config.yaml
n_layer: 16
d_model: 256
n_head: 8
n_kv_head: 4
head_dim: 64
d_mlp: 768
vocab_size: 8192
activation: "gelu"
norm: "rmsnorm"
norm_place: "pre"
norm_eps: 1e-05
positions: "rope"
rope_base: 14700.0
rope_fraction: 0.75
qk_norm: false
attn_scale: 0.125
bias: "none"
tie_embeddings: false
parallel_block: false
extras: ["capped logits"]
init: "trunc"
init_std_qkv: 0.0191
init_std_o: 0.0191
init_std_up: 0.0191
init_std_down: 0.0191
optimizer: "soap_variant"
lr: 0.0059
beta1: 0.95
beta2: 0.95
weight_decay: 0.0
lr_head: 0.00853
grad_clip: 2.0
warmup_steps: 200
schedule: "wsd"
decay_fraction: 1.0
decay_shape: "linear"
final_lr_fraction: 0.02
batch_tokens: 131072
seq_len: 512
doc_mask: false
train_tokens: 504600000
steps: 3850
dataset: "wikipedia_en"
Each number is 128 + 32 x the weight over its row's rms, rounded and kept within 0 to 255. Layers, rows and columns count from 0. Numbers have three digits each. The size before them is the row's rms in percent of the matrix's.

# layer 8 attention query, 512x256, rms 0.156, rows 35-51,99-115, columns 128-255
107:120183052186108142175084094163145147134175137125139143154110109123124142153172122103158062113128131130138116162175106089133121128118164136178057107155150163125130094121171162137151160089172048091125101098120102091137143149154147147115087099121179143137120161166128181175178165146103124117158154096128124116171110137095121144129112091152139063115156136174204161110099136104130091112202
100:113146129127140190105149128119100162119087133138184102127095176082122114136209112179086106131157146126118128135095126135086131151115080105120135176086129085097126116147181091110134193135095127136082180137153079115128101158146153143100104161161127160104111125139112161140071124072114102089131151100125119206162180134142119098161152090134149123178161117123097183074143123135171136148177
110:123122113089164101148102143083149148152167192116110147129103131134158127150158154155094149192125076214111158077166169139115134084099063072150117131138144088155112017090105119154120102146139156128106153120156145110150157178147084151186175210085144116152161049087110155179110113091130141123100128197098108139110106111126169100086167093111103086159138112147124118140146126127118105105139
107:124152078144104125127133113122160135164127155122107113105103096208091137070169144075128150084127133077163158155061111118096084116121100115110106144120088153245148131095113102134092094128118094099120133147209094058128124149117145134097159168145072167073164154082115125111151117123139199126171129118128112128148123130096134134084172134221095154120136110124100158136173146162146178169142
104:128121075151103140128151095126120159144142151116126103120122138091071134148125142113116091055120145070138133182089161143164116083097146099099094138208118159132125120103130103149123059085163102124128162129112091135155142105179127175127144170122096162145073123149139079141134152137139116189156146105136169129118114156175127112124215116162100106142178099078106155148105131117148134097172
106:147097103116184073166123124125103081125141119152108170115204157158137125098095112137141043125184114105162164099125097107102131150165132106162077122085122100127144135128117094144100112149127188151118175098140123093096159096090160147102176072104089125106166202132108067135092108131188114147135162116117133211092128106171103102122126129143109124135200162136103133126089151125141141116088
100:147164141090123128100131139108151137133117171068156119127124148127106127060118106148049136133096086116150136111123213167138147089171105150167163115149125152132137057118099133100101141173131106127100114147115161111107053105194054163089125171167124121142121205165129110090122149124125170157145075137192148109171173061152136120139129081128127146126150151113202048140094109144188152140130
109:127093129090140093110152103105139173144155145143111146118081157162119090151091146103111116141174173123164075170139152132101100127119036135122178145158108120132135063168158121119152122119187142109103169119098116167136126159144163045155139166087114150102077123094130099149100154147190147100134159136062111149142152079084133122178126189163112115131118111133155158093149125126144206104103
108:141181143126077142102170125105129183082143079124151140131114109117086181120140158108160199122106122089122103083190103120151104169178158131083099201124160145127122131163117160120144125126138149131228100118189160157097112059148148111151132171145151100121132083094178092065101079165145132105089112102070141155111122110173122098092191103143123156078104117098132143167182091092130068111140
108:127133154068092100083148105124173118053148127101148106096148119185133135104092081169135078216092086124076121084150114092159131111166148082120081105184124151159135203105120085062144093106160102107122144105164133152170141174183104131161072149115180115161158122090088151119116164150082153146126175112231105115115118155120107097135099097145121118108108071134119138051124113166130112103121
111:117214064121140117141135035179170091131198156145141102149157197132111110141084110168197174085142089125116069131143079094141128123168112135085143172138111116148124100092107072139159089148130117097138129150137133152165114104105134139120112112100148069121171112129149067113137117159177172111148136139114096119180127076090127136117111144155122123100180032126146117136125099117154095151099
105:180117151097124128157121118132173180093156125112061149105113138191146175127195163176143164131127139129114099196148175155095102076144134125176126122128183171096136121147170110118153128194147121048145185129188088112159186125170118151116156156196140155158187132123151137113103127089107101077156127142130153183129144102084107112110128099120129121100157105086129125184107111108132011146183
108:116130110090118151132177150106152099125072109124086164078067154089110088153162136076155094054155162152134113108114157175191093080101101144141107065160125117087093126114140107138126149203162092173228117093087130120126122113123148144106141181100215113114118138147156102146145169114182095187082092169119089143082160138164108139132157093174126121154111119131097083061095147076131159125118
107:154138077136159099120130095145175142102070026072073149128145150139153093125139086151165115141139127167124164091120116124171064074131109117094097094155135145140136117162157124131143096126092120127127130144139114082123124123067127029110120103142191130119101133118136128193119130124122127100115111077141125152126105152162163149122148144088097027131153134070128076173170127134175124177162
110:150139135122137109142134111085111075157119174139091166126107118076095173097143110114091162161130122152121145053162078096110097100067136090111136094116161150110107173059135120115086111129106168165195127125067149129140135149123181129109159089112173135146073132126142119226130072150097107045147146189131113134174125112162120149132111111136156142168119127104123095143075159115081128119177
114:112144136171122116119104153169144112098114121188111093097106174161102098100127119178108131136113100124129161087173166090162136097165209156089157166077107184107124130088149132188109154110108081113147165149213126154155121151098095143160085144113124087123109124111088117114148133141137183161110124070141170180136101099129121124089082162123126093186139058159131153141143160100103127136150
109:105109173079127135162120115113141126146114136102090128125098101068125179128169132103151118103148138123115110130140144116058126096146116165188161183141136128148159142051110153113125105095172095082169111135149116101167063104099115074137113044114061209155133114159058073148177112132127194158083115089112184123114151134137150143117131159074150130138117131122101072156202126150132098114117
102:103140203094142177211102103087112139113223117129159144162167117152130106117163126123188145083116127084064144120142099104150096179148151062113096119133164183085127147116103128121136119185160137105203120135161131097202157122121071179140078164116144082117156109146125109167120187142145136173161151132139155107123108136113122160101102178083085113174130115143149077151154120112105136194111
126:141089193086149151151075119150090177173115191076138146108139090065162149121117177154115117163119118135120137150115120097166201168085128127126180107091078090073178058091131094116092099150135129122117117202135163142089094129158139134134114042095073201135131138166097154196186125088138140136155088080115187149112132111100131114129115129163184166119114152144073126147089120136104183160129
099:091136098163168147142159090178133107131122123120161118089091102098072180127137116148127218101189156148220116067201077155159068140161165147159130048136175112061202093119179140126181108162078156100115057120108152125146120139122155097082100168134125096107123163135129172139105146154086115147105114099159036123132125155142147116186175117175183135112112183131150138126132134092126158136072
112:140075161152126107147110083098171117080132130144088117064109126136110140113091175037150103104109082089108169100101142133125150124118176149146185164228096121109111123077138138109146136118169132052062132121094120177106111086141136154096123052154137178152109096163089173159155094089153129115098162161120171067160160142182131121146180121165087109170133101072111118082134170144195137069176
092:126111114125129120102195205147122121147155122140087150106107098100114123090127135088129141133167140173123107082137124152142110130134124093162112102128142145088135162115104095093120120112137186126127114170174121111167087108080092132114132128136151130123134157122111127169165150136156073134139144182186161124121100121133111131126169095053091145119185174114168161133098137111101112105084
104:148145166132059134169075178086186140145139152097141121123158149157099133125138087141132095107124098088076210032131090153185133148126076128070080127073122098177178113139140167091140178131105153114171142059173166131074114185087077157163154125109110173126083198115126122130126141129096140078100123080136129111102138162175096129198078131183115157120173198137177157134131093138171205110141
109:147115130166174193089085097089124122152179135180130087143100113121081153159095128099150199112164110164129097112090135143142180090142171166142095147126088099125138131114170125137085184123151119139181166121088137179071139077156169167175151183152122152160113108140104123120172150073165131139179160102134175179161180151090126107099100143147167169142140139117093160124139122096055162105132
100:123115147091101128060099118144121169148167108082126110106130097121189124185155138095144122118119134138139156124133154199080109157150142123194197141124111171133102143102114090158078166197158159136133119129126146116101100119082107088159138093140068154145093116158120103117107163124121189160106129125153156159081163174100123144109154250094075091108145107155128114148199164130158110073132
109:129059196086117079201074096133090144089164111191153147172116123098108156144127163107181137142111121096111144088165130132103139120172155186146198145094103135090156113028109140105142153143183151123124128114127175206150096184084109139136110038087100174175130164156123142120150144167133145117098160132118163166092175130150123059142103162076110188059138094122122085161152143155146083139062
105:092115110142105088179148163107117094087062112164110109151163084098141090085164126164077136102150040112130147111152116076155172166081064114151157135134119089145176176122095105154113118137109148123101160093180079148072108157119112145072144081110134203130179104144145182169113094097142109143078140070122132115092097146131123147080152152181112173145146164118069149093124141169087106141103
094:180109109118094158137140108146101121102124133152193153117133098158114145117118149109161141142153117135145137151158070112124071067128180118125109105082089183150117161072133127127147142142124105105169154098096138106111155151123147174169102076164084179127144154059094124137149105142101134087116088122118125133071146153158151070144115069085200071080160130149120083147083111112126105195100
110:085145118102035134115131150093136143125091137121184093123145134146110168131127118169076125147092061164077132109091200119133196085187091109104174151075093153173118151097092151119113109099137160105128112138144121078139104112178175140137111227131146110160166129118112105120185104158076112111150110165179112120121130128114172123123104139119120176100137046049142148096123059119190116177119
100:163153105083128129124138098108111166148163117132134081117091081087146117069153168151143121175080174116131104077150088149097085134105128140152168160174090129119104155090142103121115141149143133131146136135091111145101152135140142108110090059154151149108130082101113136147119121163173142098143108152152177134166116119110107023172106092149077143197081117148090159105054119117157093196063
093:162120097136142093118179118145077135111112111109150092083070129109167097169120143148158116138144170122158149174111151155115120161148174146147088158153159101103079132139126036139136082152153119124082153111167106092124126080160062121121112171159142165072103115097088088152107182104147127122110121142096107151162083132103046056214168176090138178081105126149152102122199132161145149093099
103:177056071161122117108125139081102104152125109134102180116080178101131154117121133163104195153212124172168076094162130118123162157150168074164096086147129160089119144116113132136162127144074146138112083140130097151141149109183107193101134137166115101140126163100152148079172120133118102139163126145146130151165139154105136139097089130137207126094118172091112176091098152139111120113123
101:160102104131146082130100131116124135169114113091180112133114139132116089140148096096118167112092158168171202160081163120112166104127146093210122124099082146186195160086104162065094040103142121090165178146102113121193105117159104136153059097102096082093118143126133118154145095149085161164100127089116129133131144061109117132110122128150071157121128136091087045130135134102208140074158
109:138163146102162149128162143101144171171114161103144117132129116141130146085132104175124072143150134116139080140096145157050096081072168102094083122128174104182100140137123197088081139117114099105126102109101116116124158078165151136151156168155106082163098145122171124083140165126158133227143138180191109117115149124149099133136196117140134090105091118144127163167154140129140094209163
# layer 8 attention key, 256x256, rms 0.154, rows 35-51, columns 128-255
091:121140164110180106087128103050095148117161159134161108096064095093206139167183166137097089116098128087133157123132091112141188107108128087130081130061141128116176100065075109131114191054116166097124062123082133152136158149089204095123128101121150148091070138142143169121136113092122153104109142130148166096136107122157130183128087093089125151132199146129141105139101091162133034182136
100:087090096130130159105082184078103105143129107184175099059146148150185089161133143094106130105039109125110122104093114111152109096105138143124121078105149049165122103197163090141102201149107137159108157114169137086111134185126200127197103131121177183129119040144135120133186165162151112117095100122102129128130072091104186081152150145125152094105129132118118113148070101097135125142112
085:095119186157087119091125135161128126159102039099098123083167134105085151141141121140138089136170108181124142105118116145075146133125115160081097118022155117146111121182171158125143131113113170152120141067187139130105111098178137190129159154157125094187157159157155086153121102132135098129170135097115108176155083163191131118121146101115105095071130115194144154083115145135135175149150
095:091106143114135139139107121107129099136142090116099156103119137145104180098103150107099162085090175125094163200141159144137063156133069133116178152099111126222095170115139114158149077090083125168149173171176113063041153137133110144127135138146169116171090119089159178103110100062191157139117133063149112181148121163183153099135085134221170132149195119156092143088131127115116116123179
086:124090112111159145102098108105198156067094107104089122153109112127119107177144097132128150212199077139169096102148084101174091091124141105149116071172103138146131149147162126126114121115199187119068097112151090153122149111076102128171152135064145137118137121113109079099075118082106147145180108116143069080169126180153104147107120186122149095102081125093113167142143123122110142093145
092:173132116138101149145138200208212169129096144172098163122141126177103138150118107099120093137130152145110089082141151162124157117083136101137165140148104149104098119105113129086110066087175163064119157105102129136099146155142134108108191135107163060114151127185116078083097151132166160120066106108131136129084113204174118179118189148151149150133143081152096176124084069174144131124133
094:131083110118125103058171115134133180134156169167123098103135128113119103127151096185115208122130197165085114089123168080126155170107118136069092112047126098130116134042090103177174093102103198129139166122153141112090105064132116118112091146133124093079174107165127143117102179119099193144193145116131129155108148099131101110091155090091157085187162103117131124139156108141101139129135
090:124136090181153184076103118142154092156119211072121155084124174131067089149120157111094122150176173070170098109143131152145126162133150094162103160115116091130129072141092129127158186100160122128098123112115096140089145109144171147126143101101093080119131118097107132078105074174085148148107143118134156137170135135130102080180105103114079138129167127167136174092127159193107135133174
100:157059109136142068164146037118128168097180130124149131156158110121093101122112179115135111202094108121159135102130141117163132051157155108100115110116124115163150096161123084149172182155136138189186103146157112106132080134139191139128128108118149145043099143121152157075194200122136144117166124129116128168149142109130205086166153109133100127127123098104105136090131121103100112117121
098:116142129131110118178101091128145093148172131121155101156129093133112155145114157192074103148079124142176164105172063118113110088152104132148115147136079148160156051126093155115140060184132137156130109183202161150204140138164159119200162170145117108121127092147168168122185122090194131162130100092077103195165091132143184089152116151195090181171123085119092167106163126131140100072151
087:128115103105101150166135083125096125155165145167106109114110140158157134185105142133158155110200131149121147062116108118095149109177106166173099173148100092058123174149095096055064118070109094108119162120129194137101088151110173146124160036102094138163144130173115103151117110108139129129043190076131089106085098096121069150109107096078098137145164178151144169117105116074167076135163
093:153146153202138083102082099164122179105088168156160124118121131203178154151115144123116166147079071125193169157156111123114178095125075122139099131127121120132136110110110149105098124118139176196086158114150060111091166074150074186114155161128150173137153161149126126149076174080115098124096140095149144138117185127112153140123164124149148146106137100078182106096152101073156128139148
088:190183157107097201131075116147098112085110078070110121125132120131121097151146101153188141180146082127132103114154151104120085180100039128141094151171113158099128145133068052151171118170074111115136122077114077154077121143096143156184097119109185068129126116063138156180136164134142114151149105137153119121127105126112125132073114037090170092169136162106166130120096109114151145130182
092:161076143131117166102108166194154132145103165192086172103115096157160142154156084096124114132117146121160184127147141115149125078170132155179066113116118137206116132089096129149151104110173099105121118170197092139089057144093136135138089135121120115138106106113124122116089098131149122119090119131118150090115073111159179093113108135117093138143071067169113113147113210116095090133123
094:149118122169154116140155096096095117169140143107107187161094152151149139117069099094159131105121139068156108138128142136133099076127216134099048144102157128141172151156139132104157146162053121121138140174053138114111153121146149171124134096117092162159143113147091110156163121129107138148138179143073129196084104127164070132034163171090094168089180129071085110093135143139103121163136
090:122096120125132120132169210093144133130172150150156161147162116170110138158118076181119190133111175101158125149091128100100133085099099163124168193112126110178152127137155139069078147079155046091166104189175136122159093134128104166159112090128172077121135153169119110110147138114155147107159137177144155139133067078130126188097171118123106114105162158166095204099107171078157164086153
095:134071109079156076120106140102111124149136140090087149118161115095140108081138113172121130211098118162119135094142146161082172123128151091157130135086139199053064128076181144135102069156161114136145176085129125110147091110172111055067134057054132151111136063125129109140140100107126118143111101138187156184180147095100186062117143164106186084126135143169138171159176131153078147111106